Each number is 128 + 32 x the weight over its row's rms, rounded and kept within 0 to 255. Layers, rows and columns count from 0. Numbers have three digits each. The size before them is the row's rms in percent of the matrix's.

# layer 6 attention query, 256x256, rms 0.178, rows 0-127, columns 96-127
101:072205101121198124131090094151170165114110138152101102099140154131153126161139107148103124162135
113:190130127121096160173107103177109106141098131102152165094080097156157133145097125103136173121115
110:190139171108184128108107126093096153101128117142187133148115089167128076138132213116130101116201
079:117105139167110136085135213157138131110151147113150106141102158155119146081081073103145176165142
105:136165144163138153084139119134143088129120102109086136115141178093088147150096150089135110159065
098:140182146116083146130117118083163194120138150138087125117104111139111138133109084102084139112151
106:157145131139099154128105141086087116134094139161148125087084140153147167096108131125121152118128
102:126146125189143154151116148087156152142106149172167104174186111103093181113130096135194142054153
108:142124153181074173136140178135127079133142189149145089139143133064198135134134119104120143156162
104:097107072163142106105093140199137139125108228139070137184100158119117086141078166098133112150106
094:117132055115127122083130119110134108146093135127146160131111146200107148120100117091104147087076
096:116072105145152108119160124127110126111089120146128129099168147095104123135107202101115108093107
094:181140182147170117163132128140123173146135083102150140139105157162134133113141146151174107111104
095:108124138154116113164082117058145160137089121141138140122124140179159131114180129107149118114104
103:080173126098124105117112152041176118107182114083151098125137172125162104095149067140129140127131
096:166151181136138137086151108123088166115126141106099103127112133144110164173130127161047085119131
115:126109122104113084101147164059156152116164129141196214134144157115083121141054176121135106110134
100:103147140127149128136092161117100106170120174169130124109123028099106145171075140152133127092172
135:067091120080243147124068125129113158091148151101109095156105125155148129114081115132134103154106
098:144114106132108165132142187092140122102069131190138099086104073111114127121073081154134116129183
075:144132116135142162161135153105167087184138083109061060155150131100105109106098159081036151163141
107:158130158194173194147143117135165178152139162151136138100124084111167131133128102115100117115152
101:133138081104156164120157152158041103133060157106110214087170185124112134148105149109166147111117
097:102098100104194190083133156108120136109121157120139084123111175095088150142108125103089120135157
106:133128116130099156113090158075163161138151101088168097169131173169136136140123107105122095129109
100:134117108137122054116144093157157128116102166090155112183081115168197157064122110152148146122074
104:125093089120087101136115140147162144167118151151095120140140149157131130122172135087093173105073
093:073118146117151149153153126142088078121159126100142090085119118123148090172075140150140173100150
104:178108115095088112122190060073112109088132151090128095176113121154090134128152146110034193137064
115:069074114118091143153129078142127141160178128048117165129139090139211112073150151134163142070164
105:101140087186118166121088079151169097088151130136163071140110111141064115177067154144136110122097
105:128147063155096148178160073152124115040114125137076166066146130090144157151185090088100116148095
095:203148106183119133077145089141119118085112141108106157062068111156130100096087170122146109137089
104:137144096060164112140187128101163150142111118092179128151136093126094129128149136180107075117156
134:153098109149097148036162109136128050117106114119153170140095135112113134090184169159130165153129
107:061099093112151167107173145113171117129051136094108119089143087095124120136108134131142046149145
112:181161171091149116142148099099143152101135093154144145090120112069124096144115164074094175116112
091:126095092136085166113125172072153163122105096123152163158161126133151130166107126184086144177112
096:129103095127135094139130090124114084097126128104130103141145167161142148085115176184132125116149
089:138090113121147146162089161094135154154151134093138155096099112127117089093126116117092103105123
092:173140120145152146144134112100091125126133134089150081104177113098106151192051095131080129159167
105:177222125115114103138129139072128108139097165158149119143151151122143174111141139141096131150156
092:068174145094126106134142132160131090105136139161158073134115069131114120094116088117136078177138
093:101095116130126136185150183125185104154075131151086126115126148145155112166134129133125093179135
097:137136075156125092183136137156107130134134141121097128144111061132139150151113142102176059104130
120:124091121100100162155123134162123089117137175150187130154138178137152144138123123139124134118093
097:090168160123175138095195139115084120161130058208148113127156124173175153146075120102128139145123
089:120118147169154120149178115153093175114077146116126124112125136131099124116110118137121165158120
097:110172140122157102156121148129134088122095151100170177149163145123133071149158126119184063135197
105:137140124148143120133139182070121098115042177180097130109076107081135169185069140122149141170102
102:086180087146101178072139125122169140108122184141127090102158092181146128138119154132145151187146
099:140103127214067116119094101107173128119141145177148184114162115088159113099121116179124166094137
106:141112170083113138139156089117148160151138133102111095143193148105087155132199162212131090112161
123:184156192148191136192135110139093150049118111097142120142120084141155142125114085090107071190177
104:091121077151110133080160117126103143137162113143128122123170184107095107099149120107110083143109
103:119154150139154087123124123184169116115128125131093141118141124087145183130184151133164071082162
090:107147151121111106145152139093146101129094086133115096154084110153127189131090149184168105115130
104:176105072123153092106103143158168136138140144077162113076083105130203135172116129127087175123097
103:142129140112143171105146135147115074117078137172138159138101129123141164160122139117094173108129
109:152153186159157150157131128087169086132095104105137095156090130111106166099125153120068169130098
097:102076088145135129141125055138132158098125135117174115140138105102122079130153118102142163142192
112:120157120148165164188081116154136128130119135073124104116119153122140117114121150158102055132140
100:137107074206143097075156176099142095125122181130133136121118155143141114137140040104100177115108
124:136146082093148090095172142180118177157095109102160162131144111145172125142169099139143135149026
091:092061093091152087097111176116151116116082127086163143116132172128151101106170077132137174096102
118:054155128158093164178104120089185104119098172101096089158079076122117113113081162091129119120128
116:129140143098160126118168103093101149107125125080159094124114105157158133120090138067149063101133
072:117142138126143125170145090156086133149143162097111138120124113115148097165107080126113115078131
091:116157092125122126139150110066132101097101124173149142121123150113129134104136123167135096127146
090:167141153162186115107156122135163119126117128200080145133067162141085064172081096128101155144181
106:086170099106173126188117099086094113104118181140094139135103102146139093107040145063115147094130
120:141130126193172159168123106145140094142089142129064066158088104112138161144074159125092128113100
116:111112143175082133132141151159144078145053065125118132187145171122091137149100143116166120108116
096:089139093100151165159139120116110173118137143115050155082146125121173114111109124164118144112142
112:128109163132116084150166123122177106139159121178156144089167142098184078136149108172122141137088
108:142108124137134090165090138092116115148124101095127161112119128156116196101105143184116095088085
094:066140104087108127086186108170167122096132123085101113156111138148144118113139147044067176199130
091:176047169159002141161089113156151156117112118128110158103074145110142104199171140079120205109166
089:134138109117188069110137107108117136160097160120172198148140097125194129098134122171125155143081
108:202100144090113083085099129162075117093116142160145236133146134110159131120129132173140187154064
097:196162199141113134098132156076141122131078096149115117097159150168147170098171038178123127131134
104:062112098169166138151085148117157150187118151159157132078115190089177116135056164093162100125150
146:206158146119071117090154156161098162110182125148117215133133149092136135133203131152172150122103
102:114140117165136144202134192132078124096100142128187126117117170122084116125124168092148145125137
069:119147195112045195106127140122121118127164180184115136137108132129104133184127118127140101117105
093:120129142108130186156124089095102062118081145182118080107166225112103121121106153115099110100156
100:141109089097190134120130076151135127088091145147140154160140072136059074137107151155183055139076
098:092164084178048124103052131113095140151146198106193090107129096109151153091126204099096145099176
097:204129136102155089151168096104125112103103125116137159122121071120135114167186209140110126082169
095:084095126104131128126200164128140132132123128185085144140171115103182178118158159125163151089093
122:084196162164151154152106117086112063117099129111117122143132075151116082135084172070041083100109
101:119165163115134121122161149120104188159163152096085120137073129106067173132133068195131121119110
110:116222100123146083093060082118103162113147097083084147102108112146125090178128092130179127137118
101:136143150191157147118112155091096170141149196131084132107130139183141203122151094132089119114172
090:152139141145124106148196108141128210119171136127110108155069137134082159147112088083109072128152
102:145076119106135227075130116067029128146210118150161107133128103109081123150175171131147092104113
094:164154101165132171063105150129152108130072107102050089104116127102134141175134139110116123125131
088:116180107165107144125102105128073116117164114123205115100137104163108099175087073139090116122126
107:098166099161213118120142062151083170143137127101161144165126120131117120081127121185119153123179
102:197126114144126128144145097119132093070197118126167162183156118123141136178148184162170128147119
090:079137142133111085126086168136120099116078163117139145138118128132140184095111185132183134124161
096:154147104108139179127103122115101093176138131113159144093081166146123150153150141128069140092112
085:084111088086137096097160128124151101088151141138174065149153132100155138150082139149133096107218
096:116156138186143122135128128135105113089135143131115094144096079155118160137109134139070112125141
086:099089148177119120113146123140104127134201146067091169092178109157094150092190112176196157130146
105:128130205120163164130120093087152120103107063049155113196096138175130084159097156142063114139140
102:201076185114068076132118139142125148156162110081087135080104110102164123116128157115157079102094
086:121090177176120135098104100156084070100119119132210154105109125100227097128080144106136077156151
091:062134150129139142162080096064139125134112160123097131119067138118067098152119141082122136120182
094:131091133094078200085138144092139114083131200098153099158087147054131134148136133079150152178118
087:107159117182103108119101098104111125119102133078101189152100165112107130122100185081070102128153
077:103040103154172181136134149152073117154130117135156113143111146126139103139114079058141123118114
093:149110141154154092114111206149125125129134113123079113102127125129169190074087087113152112142176
090:151065120137124096062113153132154152164139151142136086129138171126108100053120172134135131102172
088:141168133097101121144121163150140199125114083129142124073110065110084157177158118119095080110156
090:183076127187106143124114139110136075147148093150070072086157143140053168158057176087112177229125
099:098150111144132135160125110113150152109127127092142139154156129123152084140138081094145084092110
113:131135154068108188127127106102083136118189144153120128103160115155114104166180148104083127156110
087:130119069122150151156095042127167051105179174137147111152155092148174131085147139125134125158112
090:134111162079122135140115117108120136101146173115094128135022111156112120114136148159120147185082
085:145146200133109145130183128123079115105083102107099166106092090149128179130118158151117114154116
107:092134156066122108151179117113099110148143149140110177152148159140150129118141154140177108141100
103:150048078112093119147100066197164184135226147149122174125181055093160138159139081138162089134137
096:110188111088107134107194126172097122132137101141142174137122140177117112097070070168125131157111
097:107149150150173154177171149064085124137097066111140165147124159193106142141152121094114164170103
106:134078080129151111166147085083088151095154151127143074173125143120130113135160149070158121150139
093:130079080141150146161106154135106122084088149136135107114138097109112174093147156132094098109157
106:064137094146129238140079081114141150113084135123139123111120152160160143101148114072075099098139
# layer 6 attention key, 256x256, rms 0.176, rows 0-127, columns 96-127
096:202142085135108158068150115120153121116105142149077079186139107128127138155074105094130103148072
104:167159170131114153110111121150112147098100106143099171021092091097184065126139112133140123150090
097:144079107092158116161149134126120137121077118091188185145086110119200111138038152145100160108202
083:148116136109098110146131203180130096094132122163184148167149146149162145127137106138124206182118
098:129156145114126152104162016132118056123166132161090149158142149073106085147161101132166130179089
097:174134129143164100124152134116143188116138121131113115139125134120087094103139073113076106116149
096:156141154113140142132090169122163089129126158160147082144129212164117143112060131118139080146135
104:092110146068139147163122082103150153124145053106103093129092152110142160128143178131119113094141
103:121119216167056146117137150068175115139115124130145073142128150090154125175163198101126163151103
097:113133106125151153110136103124148197159119192094083131167125131152157112118137126083198154153130
110:141129137086097092115116112108119163135109175111161123155117148147147101139157115110132112147115
088:155083113133140154167128063116140148125139049146183101132113091124093132089139173139147162080113
102:112117158096129057145100139166136090090123183152115116130122180120145105106172194148168072094086
100:144113042112080163134122095082158085129141138044135109144115127184142145082112176132143139089099
096:108123132123144085165176154099141076146134137097106101124113139115153127151143111105098129129176
103:183114170156168106113146063116127159133142128102094105184150098221099156093115169181099096108089
100:149114130102138115147139133112106163124149108166114094168134110147125122144112134157175107075132
104:084119100110125111140083119129137132155142157148156042150087053103109079118124131139091160133137
106:090107109084141141119097155138096129061141141153081069054136105151117126121138129137169145121150
099:088152133150183175123135131103107173124097124135115132101140142080152183147069142131142101142099
080:153106136144156218123114129144142105214174152127128112094157077048134098169100168149085153115119
103:103143152149150110099139095189175218142130149157134079134139060156092170162077122160111117139104
099:148132154143201135091151180139094161147111127116109246097122110163097157159145085131179102096146
102:119116137148204142078109148116114122145137167156099107159126159122106150138122134125088090083126
095:162117120137100130143069150094115146060164136096123135152076152120175182143113126145108083110088
099:119112107160151107108152094153138122091110124121130106075088117131167099083072144160106151130138
099:091054127104083067114139147159188163126143152069112144174126112084149131107190186054138154135143
096:108064125139150093105090131134106122129118138110138109133136164162103087127151194142113099126114
104:133133149196111097123204097095115065111115152105124128116122145180129148152168085147100127153102
112:092071142114118111105107123164137152185152156075079115152132134148185123120153139179090117116151
101:117150100151111173118098106161105099111173105120116119125085139130092115103070157125100112128184
101:127074116115110147142122147158109134110095119113148100150123139088133172131173210136138141187108
098:161140096179122134088139086147115143127107156114098124057063079135152116116083173146154144167133
106:109178078119082174140170093130152162157126165125162166110152087109184046146188173177128093103146
101:154162159144093145152135106108124123150097124202144110119081156137101127172140061186169101132119
097:144106088128136101085087155162139182106098128121166159063072093173138128051130180107156116088136
100:103160148173149067166083150165137076184172077162130183126139165121138086162021166126091169076134
092:129168096151128199064080160106126166181133097096162194130168144154154100116115122188129124143087
108:138115051156069106118077081132143120124101162068124154149112146132137130185120131164112127114104
103:115052077069107169169039151112151139155103135067182155127115124111099099118114118144108115100195
098:178140150128131166128165151096137143174093139127134108140131093143148168159080103149097116136182
091:172161159149106089051091143136121101122101142142182142192124116117165132081124175146103109102115
084:064147111066130170142125147154111132065073107151142129050172088129161117133124149081112164104110
110:123105144115110098149158167088161152107062122092125134077140165141119139151111145116149094163118
099:137109127059207117184130131125121177127149122102214145087134078109123142142071119113137064082124
093:141126167158093095143118157126118096079174112170157134112130120100168167104080145108115148114148
108:133148153084163128147215160087092160131163115206118121149153129153113109092119121115116115142125
098:132121169141107139115145119146108097175072093155072120069117174135078166147142108114106103175082
100:132165046073096131205118133117147141138091136164212150123174135125152087123111138152125106121163
106:171150162129127123136134147117101118115068168167074181164092093108119145139128099120113120139173
092:105166174151117154085154125109151108175083116207120181124189144166176111127146073142121141161143
097:098097124173117163149086107099136107106116174212165110072102126055092092135093126085128128116167
103:136159169076068094080147087112157116090088119148130093062178163137109120137121176139110076077128
096:136168102162107078161087091154137087065121151136139086107103171147140151134100120161171100123081
112:105117063136117137110137091087107129118129116109157083140131188165134125160156103099103095133119
093:170138136150099133092137085239183141154122116131135140201143155042143142087140131115157100106142
097:162122127162112121097183128144163145115098111125058153194133086124106156095121146120158161097112
100:154113056100137148182111161155151112111153136172162075133133110089132083104114107096074142138182
102:133168093130117112059109155111092112103119115142126124149153117159118145142140181137125183105093
105:162160242142127126157097144096110087109114088114074074121120150128113150126113146089092168091113
098:125040126120108102040157084129147144126187126080175136190102117059155103112091110125210141064119
097:071151058119150150133110143142063182136127102094087155158091099131117104118093153120111143132160
106:132101128112123159137158152129105085165158132130070120112116207172079117139101105138142199136067
103:140147097085194092137145132163055173129093094119126144179138119117174148131057101139121087147126
093:096156076149116139159087139127173099140051172149111048118171166107110095182180098101138189120142
109:119110136194172159130095091119165128124088150137108144122100098096145129147126195098092206094153
130:094161155074147129125129108062112168145105089103139119122060098167144184157067151114104078121169
082:091117094113205177140090076129164126111149125124118125162132098160148114147131128150139111083143
096:167133101085196075110154061146144101141188171101126117124149178187130124122147141163078120120129
111:179174173176148152116115144131084134135120139178125106092109081121108140172100111115140079116108
093:132144109146131152102158187092108161119059182173163142146152165155146125149096147124155070096115
106:094155134202134198158103178091145138101115101131079093129082102112147153155105166055103137125075
109:143147139138111108175130118100106101098055124111135085126144149163102170077128149100224092135094
100:127121076127162150134089160091113151096121117111110128091136158119128051131182205092147137118112
104:100154120200108096131158106101131138119070063121175117062137135177116171136147162148076108178119
112:138112125091187146149098110146131150111157134086154162193174119087194118093185133139122164120119
101:130150179109077093122151079151159206092115142110082161107153149149118123120117129109164170164062
101:107043123128123158138095047129166095118134164096188153071157094141125091155132107108107184165168
098:109097105075151102134155119137093201125150151139180116090125121123180108100107107150147104077108
095:165136148081078160167154093171093141099124134120156114091177141181176148127152117174088135080118
096:150154146139107207162152138174203126163134167117078084114127077131143179141143168214117145117040
117:095082146108096086124121182124177105122123129113071112092104148082118124174089159114163119137168
091:176162139147147108121115115098125144110155165177109128173096112118118120152091168109139124101080
094:094144122127190096153057185150134111099143113131219132120115144125157152078081137148160158090108
084:139107148163130128103123136125146087126077173167217147174123130134136109166082089092140122134106
109:161146158170157152132145138119165088128114153148122087124123150081136102124108109153143111113116
096:138124110187139155127160116120144114113189147108131163127133078126128112161160127077126118189124
109:087132111159127140105092104170098101169159182108200138160123124117208074116100153147127078095157
100:191130158115132133140066094126112110114128137080175147165135085099198093145165121155075121094142
105:103039182167136092150155146137188121129133099167055119125146147088097213133181118148163163101096
104:135177172140187184155091181068106138061169142132103117099119130169131088171082130133120127113123
104:085155173129127121164120152108100182113085163132097203085098155130118134106102134152132109146124
107:148098068122139144101154154155144155152124172117129165144110139111162096129131098176186100168124
106:110131114105137142150122078114094177131163116136065168203151167155077170098096163108121112113083
109:120135109115117152139121107137118177134144123128170161054162148172115125142152126108090127107106
098:132134101126146146110103072122122132169161145146152138114075157129090078167134132115084107105150
088:126112167150151093164145105093147150076140069105107132070097081098102133146074151166137124144115
089:089178117133119120148094106150153134112144199119138149177131168175163150087144087098070086120140
112:122122050170196127157147097149115175134142126119162224122149091144120094092159120173121173118133
096:152098102105175116097093089123060132141054116100119160113108093140114157179121129143173082122155
105:125188136144124046158047165143121067133135154100101124154110144139156186118134119129226165086103
094:079174098105141154154133141084104129163166142128145160115100162111053126133095080134102165152144
094:108130127123118124137172122101188165125174178172144147082123118083119160189150072131094159085173
096:101124119144068138084165108140128142106162156124144090151164122129150147174157123072147167117070
093:180096111146088141195179101203119175085165101149087114162121112101110101145137084081187164106145
100:166100146107101137044167064105172121098152120123051125162120097136117161170105170144116103153146
093:166098127131125083114140130143094183113104120071117157116116098098116084120111161140127140139141
085:085137128122126113167103105152108091123069106105190154113166177169184123088181143106154131140163
101:098149149105096125110043118154110135217169128143171167131117197168086115160143076163158074030140
085:114106113095151160168123120131087121136104103085128118116116133162127113172122113103090144184115
095:084146164162101135107115126106129113180123168089061116162116123163068143093137136073122098153151
086:112093078116133102110142170155098089130068149130177065139157104116156170121135138113160155149044
102:099166129136107108155144139126071098159112178188166137161163123102108173124124088126150164176106
097:121088099088175151111105128110059136112074187202163131098152169176157100068151116192151109124082
097:124167083085188114155195100176121183120097120119145140116070109152159130094127104199077109076120
115:175161137180118168111132127113132112144107106182094096090115135144109153147087177085130169193126
102:145150116081106129102116065097161139116126154041146137170086157111114061156140108093120088137104
110:176120117123113070120198119123125177101178109186075130069136103133088114202148090098165163163095
096:116070117140156110188086130119160125142114164099198091187090144077191123101134139121142154100182
113:131117163146124164123123119099140155099158130098016110132050133150071172142136098127099140158126
089:086166156081059170105140147123143195176168066102138183147097117123114148115165150144125138141126
111:161130181111082139173146166102132174154126140109181141132116157162106116136144121159103161129119
108:123104125116121102163130063158114166126213078142161191148136102141114070124163093164174145095159
096:123212191151161118070163131130167160135076122095113136089122142072087098120165094128141123130118
101:121121143197102140092158164083133094180142085175140130107143114122076175166146100149072143135152
104:105151066131048108120170095116124163133171164171096178135190136127187110136165081087167121133087
100:129076135092129136130127135129132124128086139144146189124097112064151090121183050126148058123206
106:114086122168186128186119109132100157102118120114199126170145103113157118094159153125110073134151
# layer 6 attention value, 256x256, rms 0.166, rows 0-77, columns 96-127
098:130120130106106140108125110157123178080185164103149122126149071168150095134111171168144114145166
095:129086126170102113118155152133101149149114170079134123072185174148111084130118137126129096196081
097:079115079097139096118129170097115071155126114143149093140134052111093163074098066170115112157128
098:109127123127175133103129144154130077029136094108129133188142124106102142114070106143145105066113
099:136118060190130087193072140142115140126125081119137109105102042202134135177103147157124121194158
104:133161146143100107156139159160167095151133103103104181075131124071147179171134168126115108096085
099:144124132125135137098113166088126131146067150126119089108121079085148101092116134078173091134137
099:136109119066174074151109097164097118143084201114162165097137084080170112185172091122144147160184
103:152152110121102173138127229067114110102138162121154161114120130107153145123101125168107091141153
106:126129133161164090140163155150130134118110057103066082115185088117210093121192150129113135119170
096:151122133123079183088095071122080174070130098125200122158146156147123128199169177107114080170158
099:135133104101108121163068111127142120138156100156121165131107119132186179129052156118134145117155
100:133119138160117102196137157096136137151174105103090139150137127172183129082135127137149174089155
102:193172093160169160138124053138174147140120087123066128170129122127087141145087165135248174103116
097:116145127154160131112109100092102165125107163153146124122089142130060154150128123117226090125095
101:111162133141131144151115128216103144138153112118105109121179117147140120089139106099155150176098
105:104144157095145150069147147113124131118200077078121138150139147084129118133070108128127129124106
100:100106164112115097144171142084126156095094136129111099204115091130142068132121170113102158105098
100:214143172102141063203150179167139126057084057137113100130071175122178064106096159172145094101108
100:102147155130116180083199144046064132158161118122150189142121126129147121065116108144141144045121
100:087128170087166118182070108157096085118117091127097139146123127137115123155147127103136141097115
104:100166148131043145128163097097155097145085191097142115079150086096110083164167075129189201050121
094:128102079143133093161149101167099118125137158110151106093162108098118103099146178135122100057152
101:170184156161093113123122118133144119177200105160119168162145101078141112160086089113063158085100
101:136086130108155126143100151117122108116143113172107172079135171097083102139141142128067154151102
096:133105160104107172064157141121148113083120113158153102110161094111105119163143108095141085137112
098:102105102163106122163113153144091140064123079121142117166092125093117148187108211150071144128116
102:096105186108148189107144112135180198114157124122123119138177088073196153129092058118146133157126
101:119068092104138111153172098101141150159177159117129086044118122117116111095110076163123166131121
098:073125108105121144116113077194065123130138126099163094108150123114157140133096122137106149157107
100:069078121152141116102099121079154116160134190057074142086113118184154088123151122089168104125204
103:129118165098126111210142112140138089193144103131124142093145142119092124133095143146107120117109
105:179127121137135181068129143102157113166116047084133129074119100182111189111132105146133112133086
094:126090167059135096113028129092103120100137141165118175164163112141160175120095180168140166091108
095:147069102137102128106139096100129135145152141137126155166134085122114132139132152142113123104126
099:167127184139103183091132124172077141096114125046116134092149098177157130137107093109179136085159
096:156148119086134150127097111127187181206140142169145152149175153141103139098095101121127159131132
099:117133153119119089098144126085087166135157130168111093134156158177150103176137098092107205087165
096:126178103163110054168159118091097125142076181147144098114133098125112131140106105127139127147105
101:091115160130125103141153106119105131084095204099120203132156054122108087117095135079208138125121
092:114092145196172103116122142163127091147091130116151117153075137110137139104124106208049132123116
097:145120111140110115194110173127149101136100141104118157105158135118141158114133131113121171061144
094:088147095175147111163092131168201101045121087122128152137121093111062110134101094133090166129145
094:126126095092110132118128076115138113120122121155104149137130175130148089072153149140119139160122
100:166159144125118157125140113150133151116153167086134134111103148143111210157158105123100166115146
103:094090179151130144100132171178167093121134103098141083187170119100093128170148188101116127051134
098:157175119164142092173181083142081136145171147124131117170127145107116089133169106107114118148126
100:062153176129121112093138090164134148134118119133097134141146103115153119110139154151085115119117
103:125117137105082123120101063131120166176093161092055155161174154151096143127158098099089134104150
098:160211245153142189159104136124137104126144133108114099134148140113155102087119166101162093103131
100:081159167211144152153196173054107143098147116136084134086155110132145147033131129153135105058083
097:102063145065156136132095142115155176152094106147123113101094131115176134111185154095138135176128
102:150012123155164123110139103103151128198128133181140092086129133156113151124138079123137146105102
097:159125132108139129194074109125115098124140122094107142038073110123132170094126134066142125169158
104:101170120165145079144165109128150123148124165121133109152176181097153095134088136070099125134160
102:137060150152160146113148147100097094155150071143161117191128123099081100178118114184098093140140
104:100073122104092105066091148197178120073092147115136156113103095125117060135114135113112053044091
106:127138134164170158112128066151132099065137190090122107129155163140071230147126153141181092097142
101:094109132142099107110109127150106127113140050105150153134168149139174113101082137088111167130105
109:144155122178136135126180164107101029079117063153108133132131081146181139142138100118139145123180
101:181104148099128128130143128100083096182132156058117115152069177087123120137130074132112107154124
101:140118128130068099139162142077178142125120105142180130137130124097150190146173123164124185126143
096:141178080116069065097118098091134111049178144126119108109132115175162137139155115115090107102185
097:108063143109109188151159128108138079125191110151100117127107082122158071117118101112107110133164
095:131155119150083068120158094098106143093174155117097170128144091105076088128157153112099119147100
102:122144141169177131119174143131149174113103145116153069141116150106141074095120143140105170142054
099:142147112126092158166145143118185125109142167149212101157087115066138142137099127096187099135153
097:182082088131106182131132153058152141084127134144151118149103117073075125156143109114081203139178
095:108118093174114130130103097115151145153133088114191081119196192157117092118156126111141098126116
096:112088107155126082083144162176097090143152116124112159150180103157104127117114131117131083134205
098:116115142178091119117159094127143121067145130095126105077219145140098087132191096106101161122120
094:189134091152122154121154155097095209176164133132125086161082133135107109137140122147177133159174
096:142147132090127136067128187149090133099117108109129132115190082093147124086113080142100202135128
092:099093113091117163139148114133137159109161076141125200145088111105148096105115146159163107127095
100:111164115146113074127121096101142136117154159138144140082155084119102161112142150182100111161160
095:116170121108113176118147150128136148074155138113081191072110144079104152100142097132086127186120
091:176123141112077123179187137120138158077165149150133114119154130106180139081160115152138063145126
089:088092094087123089161124135135134109169114171123117164089176128232120113122057137089080160169135
# layer 6 attention output (transposed), 256x256, rms 0.571, rows 0-76, columns 96-127
091:165078123192139094159162175059119108169088160197122097181164170118120131121119135123151149097117
092:152127108082188137143084129127140107169149120131136121073087068095176117157142145138131192072099
097:175110122148142150130177126083158144137135171117173106141108174165139131170166116105171142106089
093:198121129133063150113101136136148152117119150173167121027172158168131126128135165080148099149163
099:101159125100145089104180179103157170118144129131111116118096164089157130141172110088138136065118
098:109119133165157142067087038109080123113129135152148164121128126169143124063130121113161136124185
093:170100087163157136132140134190140131113183089097099140171138123197133153168135153071080130082109
095:154127134139129171160115130079151149146204079155099173172112157130109166116114116096109165128124
102:113143127121132113155151105173146088131115075187120120078105139147076097125166109086199143127083
099:142157118102147158157127140099089106137125131142143092148088170127072127155096065161151108148096
094:138098142117143088139147177124169073134126126123057116106120073101095098092116097155192210131073
094:126141128143187153095109183112163137103086106146151116120196179111085082101113139121125102130099
096:136103167123112181094197111132097143068061099138150095101098110195119109146124104146182129122110
094:136078151158148116109159213140136069097118148104120109158089140143208108168141111123063112147139
093:080082165122116151128123131188209123146138129107107088171160066106135126139124174123086137112155
094:161173095090111118134152180065221157139080144174083147138104094080124151177144127141172104109136
099:153132121114105125179117122144155130136049108126039085108109086105139096134102110171134149101147
094:119093186134130139150133142116106145163129097139089170091089155119096160146141089143060141137115
096:084119119148145151110069118115110110139205174139105145145139150084110186105113083125072120110098
093:121097080156103125113163090154153133105117170087155129158144118092145105180150132179141092170168
091:153111099153110118143148109151107112136145187137152106133134104059091153084140174106161133102169
099:157129077141159170131111173200110115082153070191116089181088142133159156098068156086152042166110
090:133143129183138179150065146123118143124128141121022188143129087092094141166086079125136116118043
096:094076117111144112134142060100100152112107119153117120101085149174135171080113140123135162152125
101:073153064124110127091113083131104172086135120047149104144142114127114111125114090106209130122108
088:114156129116153112133117127115136142085120145133121128113151137123100136119082144180099197158111
094:100119163151068138102166153110152084210150112128145161192116107162112124165150100081141114159170
099:199142117115129108111128103075107130094095171088107180108086164167126102102123150118155117104144
097:095175188140141147089092130136043131088062107175137197134073177162130111124153115172114116118134
095:219110166124178106116175084124175121134093079087118094178116121106141166134108139109157186108166
098:132116143057158168132171105158076198123171104153155133135235118114147160162112114154103125106099
095:131105124142119101105079129111118148078153095118165069193104159149149164140184066128190111178122
102:057142117087140084155133131117051117072141142135147109153131183112095135160172152075167160162204
094:115140152173121214109150134135119166166159064114081090095115109109157124141129147099099062134096
089:127174106144116147098122115211127115122124095071157125127135119105142145059138136105136154134158
092:108100081109174097152165156103164112176073147161182130087119159091093116121143100105121106136169
092:093092140188124110151150164117106149116103107095182099122106101130152118160106103116114101141132
096:159145147155147142160086158131152126075106096135166136134130086065130102107129137126148069178098
094:184125130094111173116143139153120179121146112113129119090162126092089107155115144128120161113145
097:150127095113143133166147158135137115070178149152114070140130152119145165138140127158101139182144
089:140110117081084151081058158174084168125169151114101142115146116140123129131114147098166120115130
092:096191136167138142112166131115155164131169095142172137083126171128142121161115090153083115156116
086:117127108167159155095184154122106094130135139154126131149100134048147115044125184137140160094062
093:086078147118148145151143102115100079124112147092121137101077101154102149182162088166122173129153
099:119135088136096147091081142109135091151070120107096115162151136109104100181132139083096077142110
096:140122113114156128112134132149100128114148176159141150076064127114145161089078065129174137179143
100:148114130150137143111069193106137109084058084113087129111144195136105153079119155108124119117109
096:166068110136075167098108184105138081125107106072181142108105148129095095178169096135127148199120
100:163157137116147143121138181101193085120112099103157099129077099138127179134074155161188157147114
096:101058059107176110085147117121090170165155147113147147108120115116110164145147152203118144142133
093:136085131069111146075137064145152170098117173131126129147100139148105096211118135097144155178182
091:148185179149094150082169116164120097131110169137118159146179149182127120118141093197128125107088
094:114178116121147196109111135138111107104083197156127106185111085092129121132117179090108060090163
093:130132089116158163120170123160066168125091137067138099154151124127130100161055108175141069137179
096:190124133107090088093150130078080068081131131171139118106075124146117138148158117150121074129096
099:141111149138081118096119131155104153095134134108096149139124180153140187079128152098183119113094
097:168143176111211100068135106115149095113162068153113145154161142102097165087122123170171142179143
098:160105128080098130163113151135168147137104091129130111108119086130187084104171092126128151144182
093:122110097104101108110159131120159075104116145115130120158092121093111147115149147141121083163082
103:116108119081116158167122149163133152150122168084110102108105150148100110115082168130130069181173
093:100122109147117118112108155143187150128187146126107102177176140156117102108160113122125192113171
095:134104152090139146135080124147042115135114168096118180097076070113102131111078120122102133102108
088:102130118125160155158193135173124143077131148182118136137142132079124097134089134113092208175115
096:110196127161171088168172142127188114109111158069130154126169114117086122144175096160109114153091
086:120133156129099109146153127121130119132079156137157092115135135108098118118137099143150147130103
089:139108152109112066156144120078152153060134132116112175161141103121149162120158138089085103123132
093:136085151140151148105165122170210095162149143128133135068198144128139126121098121134056169112073
088:070205094178140139155119125181148146050112162099114112119108178112128109119058134134172156090111
095:074099165095161133122134137170128118090139147145155054121082105167116143131074186129089124133125
090:179087108173172119114155126101158120085091109125150145106061104097143095154132127165119133113152
091:114131125138159168174115165166159103100059087117169171118103095168195156124082132099112128138132
090:121149151084171112113166130141134093101109132139117171097119098098099125109141109174152136143045
087:133077104172180100183104108076143106149100114194105179113175096149140108129151161144105141161137
089:131190143140144143140134178137121129136071117126115159101085158130096133178114110085126089116146
090:177119081168128199142133185123080119185126137140180102104116070142085091139087057088073123101143
088:091145127102160105118121184142106190158152193094065168102161148086138145120154068117134099171122
084:122119146149133159142074145175101116145059133083114149092155148175125151123139148140131095127125